Weights of a small GPT-style language model, trained from scratch on English Wikipedia.
Size: width 512, 8 heads of 64 (1 for keys and values), vocabulary 19325, 37.1M parameters.
Each number is 500 + 50 x the weight over its row's rms, rounded and kept within 0 to 999. Layers, rows and columns count from 0. Numbers have three digits each. The size before them is the row's rms in percent of the matrix's.

# down: layer 2 MLP down (transposed), 1024x512, rms 0.102, rows 438-557, columns 448-479
# gate: layer 2 MLP gate, 1024x512, rms 0.111, rows 439-558, columns 448-479
# up: layer 2 MLP up, 1024x512, rms 0.109, rows 439-558, columns 448-479
down438 094:455515531493450428539462501520505529474503489448532507530472453506589569520474564603457465353470
gate439 105:455493471444491544582529497527585417513549474574450486500536538493432566436579546507399454538481
up439 099:522508504462544465571411496586447503566509436520544451531532542500536513526465429584501650489471
down439 101:552508465516660490483464556503473598392537525484611547461554487488498460525409535525488486485529
gate440 099:451468610462489439575518483559591517426466517585564493587417570475422527509490484448497482578515
up440 093:543557504510495470463450522474473565526524524431425488433444488622616548557442561539467527520492
down440 104:476539443430537490565497506469474520544486571526460510503485465533523447544472461476464471309562
gate441 099:502477471438397533485536515510588472548555507504486486620468459512455554480379503535544517459501
up441 097:456514454480468486476460438548457518496432473561545426491565531464476528520596395477451481498493
down441 093:508534485438401413482427494513476483421449542403416579502564394560574441517567540458549561514415
gate442 095:451561446504538487519450466507496577437558505401435524497423542448472503496487592463451539452533
up442 094:535471570527580484502460502510502579553557443527536508570502612546448492542412556531522468473558
down442 097:476504507501557497410495454482507480459509459471532477477549485491505607359454407463591557530437
gate443 094:502510530421460522420472550480549543423505588538546447464466373489545495484437508539457461456538
up443 091:545536492584522497511545588534504498474587447510451523552546555460439554426580533598528429570452
down443 096:466503523517468473545518421509531475495406524521498531486544456384484537444426532517479449450483
gate444 106:444529501479495442565550453590425371432475520551481562510569526443624479407509529533574492448473
up444 101:493565463498485470492484476487475479473478516539540480456472517518492436428566564517659505471480
down444 102:521525401489582535581508504538539475521485489557493546506425551489473559481544347557436454539413
gate445 095:574513464480428481535510442522544423411497545509541461544425443501503512511552497546494520496403
up445 093:500550518528458547476485544480463458527525422460431520483478549494568440539592469554400514583517
down445 101:539557543571563534484534525539426571509438447509502511487480534495511445491536454517502532625526
gate446 108:431504492493538422464508494538530491489478508501543552542529413459526519567460496533425452582435
up446 108:590446438613564500517548558496491430482547489492538443439550472517547457512446452523460509406483
down446 102:368515508522546508543547511543577529432483516446513505432518492466521455510462559478481588560500
gate447 101:473485563532485447483551430485497505476454506514449481486468494491544516573411542502600431523372
up447 102:496580497480470558535422481588551438482453460396564512561535479500366458510465439514470464560408
down447 100:588511400523497472583569467508491508489516434503544517493553485462490552393486520464516651579488
gate448 094:482435527470486494472529487439466521487526488472473509504547588490471440531516449459516541502537
up448 098:541512491475495475480465508621493560584430487509577569502437542526556445581515450520537494504534
down448 101:570561412417618506462512603503477580516486414510549566521473539457502536473378470525538429467527
gate449 097:498474455483505551528593443634432557512516545487518554460561486555534605547577464549497485443438
up449 097:464520421410527487551515443536558477453533508571434525464416497559505503484530607494468616480542
down449 095:530517428558531516576490540529477585435499541571608458470483547435486518408492448393391489571562
gate450 098:518514563445531523501533499526505464462505505562438421491478573484415536490587392446521432429539
up450 101:508492519509533499469563477574506559603429581531480521424502486448571527534473492535524549451436
down450 098:448417516516558495481551487506427558569574458522472497505550453519558517477524519534589454469528
gate451 089:525519478435519427460479416537564517493462437518435530466629388604567469621458504529462537461448
up451 096:505540464503443465556544494428469495505491506522584421565492520516558566457509442488604476511597
down451 101:514395550448483466465538537582470683519550434522507524568416557580495433435510528408460571433390
gate452 106:467493497595489567420491458497522530386487481532373562430420465535504489579532476490507438499482
up452 112:482502542359526590484446476517511460538522494479518438509638498618460463505479496508530573545497
down452 105:452596476479577422480531450506489565469588459574594559535486583555506461572605462499466503492583
gate453 098:553512477604508436513486480480535367534436524526469544556458475419594521523479505520503510504536
up453 104:491441521522458417441561647437506569571413518484456500529568601425452423483538556568490463445480
down453 103:531462490574546486581533563466529570464546469478492518499582518579498478299487436501491521564477
gate454 092:463510577459578467458460498528490540508474509467436515441542502482453487605440427449466492483516
up454 094:489590614446581497587527491513609455479491406502430513527512468485481458591517478479449575493540
down454 093:555538597469535484573528459464503506472491445538506500576543527538473644398433462484526497491503
gate455 106:428459536487507448477486577503505491605531509477425426506473438386374578491525484600406540419487
up455 105:472493509507473591492507474547565544571448414426524466549557424474527517517568546550401502392500
down455 099:477471506524510541572608453467487465508492443555613549587498474534473525359523499498470545584538
gate456 101:541502512489506498537469532449631473464490453504518602505462445421480612513382346502512550418517
up456 097:497521562487490426441469550531441524477474459500535536412581435437476511563448482475515524458506
down456 100:545524632452454454575514523468531419517395431502490568646581439530537543551492575508449494472493
gate457 097:446466431530534505439432518555509524512506461428454546511454564481536505536518510492423491534457
up457 092:520477491518516444487530472474528612484477416439445502612509542459594491473501513547487525435481
down457 096:481544555459486607533514487513575467477532559498547598464468539490528530494522479490583521411566
gate458 098:501414470513590510469518552411530522628483441486517495588511485579467453494491494516510508509555
up458 104:462453545483504449565399510428536555417417524517548449604448432478365497519571542497530568518500
down458 101:509556476542543464532482504538438508549525547422496455567562443446470497506500547429379557561514
gate459 095:501566446454489505482457589467466431408498535458534423521520465565505568410633470492541563483493
up459 095:554464499515498542431515523604560441465424438440511500525533446415423399519542526552566561487469
down459 097:408494513574459503439478584452594478556447454426466416450486513467541432566506570597595502451497
gate460 097:560579546541450584544548441464444505508534566532491491507453537361413614471435495525613442523575
up460 097:528492403518503528451535561453550499532513519434488447379455566556511453522529533512483423443488
down460 100:497473564514510427508555546473521580452513449483483510519564528423545497504555553395514538449507
gate461 103:452487502484471505501547430559494466508429513535549581536518599473514463461494494472458535493465
up461 102:460493455363538482626439510505394498409466482537484504495484533511509596440573485500389445456549
down461 098:601380560512585546521470491433495543460525510459521490473542551475449426529529452530544492536421
gate462 101:495461531488503514478477480514535437484503568529475570431459529524501515478571493352561453542476
up462 096:383443534516454496566497471502397520494505441554519501476553421450443482519522505460497525525450
down462 100:474595406497563447464539530483420538431433519422496558573470492566544531526369513521514543490468
gate463 098:506547466555348562542449583425587488503477495499560532547459423560575458529475573483468543563511
up463 098:585521470500451529528460536432485504498522386524514491503550554579531512499513550462458480512524
down463 104:451475542525458418396496488464368488553517505499616465520449540579432532460520544527523566471537
gate464 098:537543508503515502501513452613498427495449541519465448568534511440494545468544437513468473556424
up464 092:479521545464501441444432558474483557486505386454476505515377552524469489582493448505541587474574
down464 096:457531429487490441487434555420548534541567478486559527514471514497483545472533471578467502464374
gate465 099:528546450473535497477454446509562603496475470595492424530574487483405500436534370482494521518510
up465 090:458552571516466524534404470462512552441498572481425479505505539436466487453524440515536559510532
down465 098:462652430432373556528525552607514478507520583538460385431519597486479517552484489424515469602473
gate466 098:543464464518493464397496498528512493509435458433442401476429601546422652450436546464538512681414
up466 095:570432541410467459425479458483496487471471437543551613483572534518499576515520485553456497406607
down466 097:432526433416516479403458394440432473510597501517452565563557401435482500562475429508476515366449
gate467 096:523515544478479461481574525482516599468505490490479523438546563516454575458508540439497506513533
up467 092:523554512482471515570450509525438386491468525505566590503399540487533590522578497536509501445491
down467 097:477515488519518482427520432566575435477542506472400481532472491465449482533480461548538448501571
gate468 098:469485478487537462520480436520456524567592520472487464572459569602531432529396488511500390568621
up468 095:571479436514439498433494586422502440500589489561538479455498405506573495471454564491473613512510
down468 098:454555471487517562398471451509420490537525534494534566511459466589548487520543548537533533487489
gate469 100:524479503588599497489528435437543556494391440645558496400567496479485508460491483568495535571547
up469 098:554439499570525543431533419512497551504452482489549440477536465578541550462497532558516544454483
down469 100:467491542591510583554546535481511556466445608540520468424550526452533510500535605510464492451473
gate470 095:517429559552542522482491485468460519534524563397485466478374433550433488501468452448526447487524
up470 099:547424587457461459517550464567555449380512529682442544574529467498484536502556514525489503432524
down470 102:443500513460475409561570518542445497588492488559491480522436441530540466496537438517590541509534
gate471 097:504506459575465538484546462532466395463554522470487423508469549564494535479478551612451496473592
up471 092:491607557550485438546498504565505499513545516620497511521536456504582484472491458538533517498455
down471 095:536467445441433513475467582504494477485539506516537524510488453460429520593433504489543490541476
gate472 088:536541496441511486509493509410483517566481429518390573418515546520444499554572452546614548552487
up472 093:386515448461484470538524496479577576453469436544493516511499449486540524467416460517583499521570
down472 091:487460534400464545459440540436498559493508589561432470450452476465488612536431517456556418450390
gate473 107:497494479473507505410552468574430524542601471466584562472480493509556507486510501529514528471559
up473 103:577462455527493523545389515549519450473498409511538491509484537492499449487529465477507503509534
down473 099:484478462519489534565465478468531442433516444463366424482487459484506485527434513516515453491495
gate474 106:548452456548523504527439512492448514476479484494444446472566604554480536417537531527503534526550
up474 104:485520547452485496484471504493449510535527521597554545593519424578469417543531546507473457419594
down474 101:489484460626498538434461499574472562494407540549508579533508449505583542505514381478566416589469
gate475 096:563485524457481558454491474619506487451514491449598548397427513513448542485447483430602575437537
up475 100:449547530500447473414444585520453430510490510453547524489525467480526500497511492494448579473520
down475 102:537492506514497614501493448501481506550520465491370528456524537495415456499528512580568521472481
gate476 097:497534529507506535487426531535546476555453401420489537608478516492485536531459557511556438484450
up476 104:528535444395571530472423600609499529449521430413491520472560481570484475533537425545569504487564
down476 102:497509587498568459543382481449514474566518408512502509497611560469419519512480527570519553528566
gate477 096:635446493500529562503499387506566543515567478474416491480546595455491469458502497502511459429517
up477 100:519604539496508394490504454555487493554465564514514443445529512457541538478518597474513517516487
down477 098:516485575399394530514518521538549484335511540602461633502446529444458593559543466451432458516514
gate478 107:456565582423438446490494453445461353598480483457510517450587488439526551497474489482403518466505
up478 097:472525369460566441522499509488510631455492425504494547499479486501433582458605609447562561515462
down478 101:544457504509584485449424447382471467617521531497475452491536420554487467510523502453395382480533
gate479 101:544495581442495498492492563425570495459512486629639558478409536493447520590477455562600415461462
up479 103:560546550577368480500551506569514466454513509508481555494468468435548520448417418386494418420506
down479 095:521493524485447440551480549464485416474566443533489528440569467456532531509517454439546624450520
gate480 095:368464555418416504501491519525476488513488501495424401540505494491432425520582503349522472475390
up480 091:440526566551482538481467509544602473491542517490437494574510460473358485485521515455530494448452
down480 097:498485556537474487553475489506507541571473563512466511437505485551448402473502495352634472458432
gate481 105:499467416543449479480467535583485550466494424501418470492513484470544549686540425497528518457531
up481 107:469527519477485491474505548568534537611556466435448556546457450522473605421558609553568493482440
down481 100:522567558570480460450546509579514465514479505446503576449499498518508503492606444442590429560509
gate482 101:482477451614507536571531547415517554471536456467511498499469552559498477481495488489543674460398
up482 101:475478523502509511624566539454494520512494553457534537449467541497473492508503505509541594527478
down482 099:544524457476582519473453589480453472389584492508546495461373437479551517518388512462495463489476
gate483 108:555571485519551409502522505474554449522424455572503510497545520454555453423541422512403563482492
up483 112:424523501561492500502450564527504451518523513467491466512495536526500504471602338402395475544491
down483 100:484531525507551431416562579498494473516378519616459505404469362479504527631477503523528490473539
gate484 101:511504554484525556551594451476532538553522441552577560502552515573457461533467486518411560478545
up484 096:444597474446514584468583425448563459417496486526549454493458499458527557491446424447598526565525
down484 097:545507459513557478551535554575464460578582486575522491561496484477571512544449460523593454458536
gate485 100:401495419482529486564484564550474450466438568531524521462485504462547509554491452490497396513440
up485 103:517518429489499451493536555563435565504497464521518447485524459585562525606441479507441543587502
down485 103:412590612389549502544426505523526542494458474542469536482507426371518548558455563508516533489533
gate486 096:466528561530508481500463568502500442572490572514528436479580501542571470449474414496559593456512
up486 097:507471440472514537438522544467538555515469471516555455518515532455462438503463561446377422508497
down486 097:548489547540487540495438504459525419478521410468532537536587489471502484458589487589518493644469
gate487 113:492522428467510471450528473521500481511578524523449527581573505427560531502520501540388530539447
up487 098:612465414473514545513575426545575530392461441529466617534568415553479482518431465520506371596401
down487 104:598552541498440515466547536533536538491465483509586510476517432485514491530510495541638459529511
gate488 103:521475519452583525492602482475486463507465491502498484516433490493415525545487438531498506661490
up488 094:594465515509466485518470441519555509488465514449524525459460482423546446511522506467433547463444
down488 100:444434480472505471501451468420501496560427478472529528452496582485490525463508569477486536453544
gate489 092:476542486558420514396555471517461503493482569486542456485470547579504550566481486556494482556458
up489 095:560457539469455541506527465509505492454496518486397509492460462544508496546514479515432550517428
down489 094:510532551473548614539548451481481498413541445483442509437463569443531545561395568483523536457530
gate490 102:463529614596528541455488494433502523514483549635588463467627451488517460407503482442439518448460
up490 102:495528429432516540583484598509447483476485523602528510515512489518537532519489576470423579452489
down490 098:571434392466466510545567475522538463565464482571486570545560512531421460518514497435481422394517
gate491 098:500486512514546480444476478647498433549469565499418569469446515523494443500466481507570393460531
up491 097:571578481450529477514465472589460510500481450581512467554464546485425502514612515541533526533486
down491 100:471514511498506568425453421574493400460506489515518576509443554424454424514505439530548606603553
gate492 097:571497529535488478400591557510504535606453494519470465474497516538518476445539491493506471490543
up492 096:485494542538458468525456607585509516461564488587554407549515533451501390416528473500572595679551
down492 098:444590508490461579486430519476457411528476547537522449520512533528465518488491506463539449520612
gate493 101:416425489474536446517466518537579525563507487493476501499510513504572574474512532460467505371442
up493 100:512593423463485492515540508513477383474509549522547503529434526477461414404522574520520422586552
down493 105:409468481502473522469475480412483503532453582535501444548531494485527479491560486532451497595535
gate494 095:459406412510552539463516529514518561522529411408516558498535498529423540481466609567414423496438
up494 101:486498425500494539475509454380472551468554463486551595514602506562497536594469611488444451504448
down494 105:611531433493523522385499539455479550484519546442524492589476531556479451496474509400517492590517
gate495 101:525461478479580532469541500498460488472499546447526546534504553475481520500589488518498588602468
up495 098:501559514465546499513505512462534536487472410421491374464539478458406494481563453500512467554463
down495 100:512596488414436515456437451423531505443441439499531471468539481464536485511501464550412609554580
gate496 094:499498506551532467439540388426500464534537454463541533507502533541530505495497568478479503496479
up496 108:500499497566580557446455450499393427583509493549523512559406524461423500553494519522511546535516
down496 105:552510523415609478458512497504431548536482478541466501476518403456498525490483445555455495441505
gate497 094:504583519537460491586511512517605498433482505489451527535513494433509471470521564547533402494429
up497 092:600574561594490493606399458543460510481381531510439471532434595521549413511520481493459438590527
down497 097:451396577577459532491493421594533610550541421480475400445491512448518593499517489491532565478577
gate498 109:537501508576457440476559570558509494422543507451516401508485513509537576527502470546509412525523
up498 103:450439470403588493516440581417531464535429493529492516549487565584462489365439543543438584471454
down498 105:540531523503552512462503443537478544440501478513449552452516464497508559471476476505493484407580
gate499 104:448581474499470498434525519518615531556539500534509522496512514509456432483548446550413521399527
up499 104:539412548523433492545418475539451423409571506472488453537515493458545539512471499462574539541502
down499 103:475468562509452377588534368493492475503446470572495533535445587484459492530501446561531423540436
gate500 107:435473518386423438536529419505358502474438435495482439423451466466456465506481515503462459361445
up500 095:518453523530565591476595482493618529471559445534582394393525524520452447479477607521508571483447
down500 099:428519591554489518531544544547468466544479491553487556466481572535530600560584527524536477569512
gate501 102:579511410382583539502438533517561483496444502569493502442452519558456507561544465620456502476489
up501 102:497551494476460488448547526531457510462496516540455523446575490581397552524457501469533423527396
down501 103:579488455523471481556469497454525502529519546601455550580496413486437567597464448444568468558433
gate502 098:427542382485552425518519580491526474453545500472534532487508560509457503492583484461512477498518
up502 098:414427532489447460459462522511450488503568540491467452433478545555482560568497505457460418528485
down502 099:454544455456485446465426591507455617498563440473532486464470516508387512585553463453551518344561
gate503 095:494566465463511487636487503484577520407470492487505460469483508556438619452447384543561525460567
up503 102:543499492469512419546468516540460494493503441463506508440513382487544599526558529513515390597507
down503 098:513557541453568558480549526530507499564542511501520387497514401578512507524419500570519467540489
gate504 097:425532485544383541466533474534456510546425552523425400533520536496500409452417500597437562581559
up504 102:518545494485495542533591428468532386569428543511447488401490571537580447524508565558506469447432
down504 097:501495543498498495494565428488424523492452471523434516514531405488570472510561548447485423603485
gate505 090:494463529579467536488489531466493502476456471550518482547486554552583533423549510494448487468494
up505 104:632593459376425489389609512501477539553411601493539494581441411520521528409511522620569448582396
down505 100:518520597540507472471544391532550416520546444603532588574467507512493527491531469473508448469450
gate506 094:462505490464529489441524566450519567500486462516569490544452446509540569490429669435478544559476
up506 101:523613433552429483530494497465492467434495518524490541521460368504445499527450500454448428514587
down506 101:468548416471498501482525493502445504508526510451532500520486416607431524532554546595438541493429
gate507 090:438504453461487460450458521496446549461464553390595505496453590431482535495537493469519441526464
up507 096:492474449398486433565472458478441588451544501528459441523428510506507509604417564416486520509530
down507 096:495446540559546415498418536494456533475546419594415486519527466534507493550371487514491433390446
gate508 098:517493511453584467463485554538475469556534478455495391583457493580465558475450503518498485453551
up508 100:436439515432508527423480447482434493558498478476661512520406596522446551599511487475532494495543
down508 093:603467490501469521484441519444456451564496430500470534526470542508419526451539506431518481419508
gate509 097:425474394425542509478537446532515555512479532502516435512543515531458531519678446368447470553477
up509 092:476471459498449411512530571569477567532496432481450490512425558457596447458610524425508506380446
down509 096:467528448537376450517490542580529450493508541518422593542532509491525523542516448446520480439507
gate510 099:464479495607452478563539488565551583512495540614470439559515525409451557530529478445585476534488
up510 093:497552507451572476430481530513557470582498540443556523442459564550451596510483544410494462520558
down510 097:469543557504488476567484452492413522431468543591466466479519478516592523466523569463564596431533
gate511 093:559420411511549535512447493554495502436604489427469431417546499476547441468440433496505449509486
up511 099:510501546451506422520642527460446525570464612515442532533567459601541565444590456504562556511567
down511 101:602458527522471501502594539396487419471447488513512489503532559519479527473502588444539417537477
gate512 108:605612630463535473535493567466528477420563553452509441451487565506526449419495446559471528595502
up512 114:565487553529482540510586431418500541452489527509528541402596516481404473525445474486504438499551
down512 113:530556519396550461509518492498562499524470508446481422515493543468368505501468490469522513569490
gate513 103:547500498432473523471571519518498550425477482536483543493460600553463597489506476518531544596588
up513 104:566520468476509441457478454393469562501528549474447538558511500505588482474512452532501409561550
down513 099:584522524519495520498441499509540592503494523474457521515499452518510461458471459524582429503596
gate514 100:466580496558544469551521524435590519531519540455501498537441556526456476518523525468556533549561
up514 097:529460472524456505409469469436567490558557467523465544514523476613421454499485522511507543580413
down514 102:488503471527498606427493478521426522543473496539440566418611501604564500497531520411506437453468
gate515 096:495469500500496490542523589357560550505450403461439507501504477647453500417407506573491494435510
up515 100:535558508532477487561463503513401535510428556500469527467424479468574437593583489394481529515497
down515 097:496513453557566501451449538436408504520454559546537509483518473538523448530536591589568544535416
gate516 088:487501453548470444535581503444523480490508559539544592511559590540462527523586509510446590551453
up516 096:479529435501467535508609458502550523484460515450530526500407477490445498519492495489533411481482
down516 099:481514514630556437566385479505521468506530519531513489511589379424454520499431529537473451480465
gate517 092:513575462454455493527565516445543490409525502514470633553399466533520633603477500535510498436445
up517 094:455499514415426551511563447590426496542574379551540515480415467472513485490520528445451500457461
down517 101:445434522380435473483442480509504446461433460544506558554492457551498477520474490517509473406438
gate518 093:592500505529505553564552647479497505506483594448518496533571501512523436535538496366525511471458
up518 092:433494467576565531546493542604399395507563488518517495427464602505533496527546572578579484509489
down518 095:443445558597439497411536415528431445495510468482386490519493578453530459534432518470474534503464
gate519 102:497506582508449544449588419412486475487466488519470548455458507501432460456515551453592485523480
up519 106:528515475481444530537495448518364448535472432468525477487505553474453467593471544460432544461492
down519 104:494476559445525469529523583499542506438428516501403530476406493395515450492490504464460490401575
gate520 098:512457541492496534407503577449522596541468494543443576507541458558513512522516438476408505527590
up520 099:493428450537488502491423507572532481540521407430515368525459561453480506505471493456506545542609
down520 102:367490421603471530453443614515521448630507476465411472456539504555551514477564535520430544557554
gate521 093:511568412426428508487485516510494551458461463524502578396540626518524512449422524481406383476457
up521 097:512496502494462486475559450501452497543514494459509473496502550467401480450371467546545565532469
down521 098:454426460514548484475542541512488420452547482480450579497531416495455517510482544468502514405421
gate522 096:511523490481529573440452493483436452485515513534516465459402470482548406526497460549420525560489
up522 092:469498469564542521496541448515505535554430506484493540433445499485552566472591463479571529523486
down522 099:448436424520486425444598563570553499503458516549554564491519480469515502482520518424457511505490
gate523 092:554451568483483494550500564560486458545500493586498540460477553430400475477495522442493513574470
up523 099:544481518464474523370535472474509503554553575499443491454524416468610518478520522558529509450538
down523 099:478566600539509526419519547418512499612577552542422601470467433524450502482477521474476420621441
gate524 100:512528378402566571586556553456600573469496554486526551437518394536452503489615537412367453419539
up524 100:577444521491415525555631523529580485513513516505567519555453485416421442470534517442507500556546
down524 098:457435494501511476571556513509490492513497528474507447484486543535517552507470563514592541513575
gate525 101:458445483546446476533559485507566498530491419477477519385440520428465388618488452475500527457535
up525 107:502472437468423579437500539387548448528541494514465475488431473542493484545506408413498481474537
down525 104:416493598542403490473482484523491453577496452576550535531455425545509466518448537497481641477412
gate526 101:506523471641406491504438462482583435539385489515502559559500563529471526544454568490531462452472
up526 099:447464528490532450575476361501428390424553578531550457558500461464577495464539518528516520568632
down526 099:425495480508510468482593542571462521530421529373538528518443498566445545477445510456479494567517
gate527 109:490554492466481462559502578427491536471535490594575589386459389562466432516566358535480486427432
up527 101:497518511507483483558528522449478411524567530571517537519536474474517432546483488587489351561550
down527 100:476478496446531472459578613463506586558465505455476453524548496624501510496576521441524482466437
gate528 104:505481460519510468528454458491420446550485495481430522466522512397548484471466499568551509472561
up528 103:480603535466394423537431500523474514580492546505460578563541497400475469497500479453417498477579
down528 106:478496470499453497519482496570463431496514420511465454409512440470535452485566457551394548469467
gate529 100:497449491525568414422535505415600493444531527485496477433491500492544527549553522554401587576428
up529 104:497486461488481545511461475559529514518496534456434496511428536495625485436488548463669540549541
down529 098:461551438508459545480431550486492479423598556684449560562541507518477461550509490463604476434479
gate530 103:491505541556445540491403484491478527656497524558458431507470496410474399522445500536439514483555
up530 106:553460464523494521586584506468499492512438586511554483496545478519553523518456549541478514353481
down530 103:581502586532547416513524513509519517452484404502606497455466535506435465501554461432456498520468
gate531 094:539443440539499505530521569400467522483440586526483532497571457526507419477534486491504550495446
up531 104:515579593453514470510520543498574459451467494495498458500414508534516475534484587504477517588564
down531 095:518477478487602407588452542485505442513457560451445494508512421482562489460439481514476487492508
gate532 102:508523479495443464485436483428504581540538434509480499615532562490347454436499496544543560593523
up532 107:430574454504553429478464420449449515500470502515527509449526440591465474444477474542541503512503
down532 109:621432470481547482531565487531488488464551510493496462546496446454514518625427543433494496445460
gate533 101:445393544496535449604543483435502479454536455402535479471531576496442471436405493575552541503487
up533 110:484540505499491517460512575461455503382568550482491535571437411430499473486537487450574538388521
down533 106:558502483463524490533475543567517539568540462489444489546564481571517428432531476413494564600493
gate534 103:446609559539530555531575480495445466532525468553395448505536588492441515523601516561543488587574
up534 105:506488512427479497536504480497639447514553515494501525537436564511544476488537488483480539496407
down534 097:481432470447527452492576547499528536568568475525490410490568472531478457492446474491486487625532
gate535 100:472498522432511559577513575407490505469540573528576561514483564452485492462507441459453440474540
up535 095:451528524483476441552565459430582469492460502409520562532493474505532416533501469576620503434392
down535 096:589437528559477465480458455570407552461527513525478377485554465565510494512486540462515428396493
gate536 106:452409555503501517553511470479537502512532509421490483448492479410594510560544448602508487513465
up536 098:530553585480538577502527512581457492432579462543471503482519451453465393495520528542493550513463
down536 097:448546544531511497500486542479445518516552539575542522461460430506561485524477440587470567538431
gate537 103:471449444576486461467457509528490608452433340566540563503455605578499505514466473491517498444537
up537 101:561459532530472525580470469467375506472436485477493526445437585502487536501483564469476589432479
down537 100:534453503430514513527558480470493439484449508588490482526447454516542473473498610481595503584496
gate538 094:477417440554597512503504590425475567466388547567494474421523598599522538497476469557451504472477
up538 096:562595520519585547496398513462569543554555526421452569511532419440569446550492465524480551518490
down538 097:533496551412485445544513491528527457514587497461431539559487377389583471435496421479481590527535
gate539 099:417526497418438521559408465380473550510458504452489523528436604491496455547446563472528549535525
up539 109:524477407479552518383463523499466476520523563478450391519579480565431498579533486563564447531491
down539 099:546474473482538530479436451455421596471470510507523456542529368542565623430441459519455531455446
gate540 099:510525566443606465456496552462494507450437396441496524439431462455508537438517522429498492513550
up540 097:448452474475493572456484559493521543571494552510395448528609519610465496526419442469475484485563
down540 098:441481453467538510506408534520479497549524514527562511414534618550505477437502503598516459532497
gate541 092:454456567495466477572675583558494418526552587444450541479530439533490506422544460455596500509538
up541 099:511469482496519561542558462511551484455550519467506518472447503465435522479418516409512550518524
down541 098:572530445469514508419455506557451539479492396539477461429515521484443538558503496512486490493532
gate542 105:475546397415514532397462512489512507530492458521434513477567509515489542473568404487577450452503
up542 106:459486478541488549478476509436608505458534566523536515463406588499478458460517511458507531415486
down542 101:521603452491465555485527429431641453499473499522400439578459425581530445480535554504571452473418
gate543 097:547499528466574534492482579518440475496416426484438404502471459467488510510497569540519477452418
up543 099:515472517441421571485514576476541472515560543423479531520489537501507494559562342346498551563541
down543 098:534486518533559550491557547491522492563471515422545473452483452471515536551502501540576467490554
gate544 099:518487507641595491499444599480408577559507587470502441480490601521492507466557571421465499395457
up544 098:511522521467444514513403424474576451440562516496509516433452483535424500570521438531616389526538
down544 100:437530467543547481441426453514480514382555599450515581550537444438508525596536501487463491617496
gate545 103:479492546514546536571527516495414547443599540504528516513487571496527468515472510517449584391449
up545 098:543553481463500540494498551495534507472473469460482512438389541521450537540464568511457544554526
down545 099:451450434580568492456447409426548491548558596508536474551435486567514504441479580415417477499523
gate546 092:526495519509499456534506530513343461468418546405447588567495436506488480505509534510475409498434
up546 097:502546469514436505460533524485515612538480565492409560496489461485523452470560562512410633373417
down546 099:577473493545560515472496464519526526494416372368544508499492564473444458484536600427488474482491
gate547 093:489412450414453361597499481518601550516542552518565534497413560546553472498458531470386535531494
up547 089:483497429492534464532608586531493581480474499536468529539473484479526535505464599479523516480570
down547 096:452544501460448492439555521517466480437457482416510463462506532541491496572474589420580430545519
gate548 101:416464517482446489376551484641460517513508483570416525408460450525421510580570442489497483518524
up548 094:449522518491489512472556470524500536392526636593476481551531402475425516572483471450443492524542
down548 097:526455461486556595584487577509500486548460535468456462549490449543555407530579459503511561537511
gate549 094:530542435466537640538536499524426403490633560465478535509430540571513553484535509403517563481525
up549 091:422567530552519375446463463496550508461474538490685474534465503519448492512538540535514545498522
down549 096:515590490514509461405508416449521503507528460501490480528543525537488405584619420591452420626471
gate550 113:487425466547584523495561481528510546455480463477474533503492514437514504477482533554498490480535
up550 112:432559455538629524468448472503547506489378486582454453524499463410563573549531592573506490499487
down550 104:447504484524594559459526503538500457555441485466554422499513396536516468522496489479531525391561
gate551 107:503512527497511496508522615507512423468443460556546548524508549591577450541543517522516534565519
up551 104:487492565549441512433513558526514487480583441515475452507466476434423538530468515483585499489489
down551 101:530489537464539512554486479495489514544479514547578458546426566536571503419513515515519464453509
gate552 100:500532504517511471372476491506458487465484452459485538592618465562499533454517572476449499484479
up552 106:501483465526516603505616487518488477549403534567480493559592481452390474451420446558453567553440
down552 104:488468588502538530462559519518438507535479557541511544558514500475505507456438463473559466451480
gate553 100:489526508536428512516474562440481423500460452465541494515459549527462522441468446489608507400482
up553 099:494423581599463621479510526477515416505471525508456509452467400464488538494550457514445467430539
down553 099:451522497524573546510555569503502489449546604509474610521476461507545461652482488444453421422533
gate554 092:535502391497483562403483483476492436547518418502584479492482513508563492530478576510492467469671
up554 095:458430539511587540562477479508496537498446571501486560455597471496495609587508498451537509488470
down554 097:543382438443443476462527465517508526588583436566494519491388527504504478441453491461535455561475
gate555 103:468497568485522495520467469599520533512495424478591529568515617545551560574438516631461377548498
up555 104:519504416492474506559478467474462509525464450565495497526545427500508469453532417428537487399431
down555 099:542455542469513502462555480553538481501523429419578477504439449478494562585516488451520504556444
gate556 101:510389473570433478528523609529549481446511507479508471495430519479575517583492388490479509439471
up556 104:489401449522515593466532557494469482462476510431481450517548592559553421568511443524532534437485
down556 097:475634574416473492491490437481450497455459502512384514444531618426535470554450470571620473586453
gate557 111:479444422514446548546443593549489400538542562521491554523537486441499457418528469416510459489533
up557 110:438445464511599550533543492446503562510547488435464492478506488537585448459532430566426557481567
down557 113:462411571535553505436566496495579492570517562533445476458535464521546494475514482527503440514593
gate558 105:482567545524600499536524502531399526554514459462538451508583550382501477477471542496434499486517
up558 107:391475456582616533488446539515492448434552551519455553483487499494522537451445518562459519453485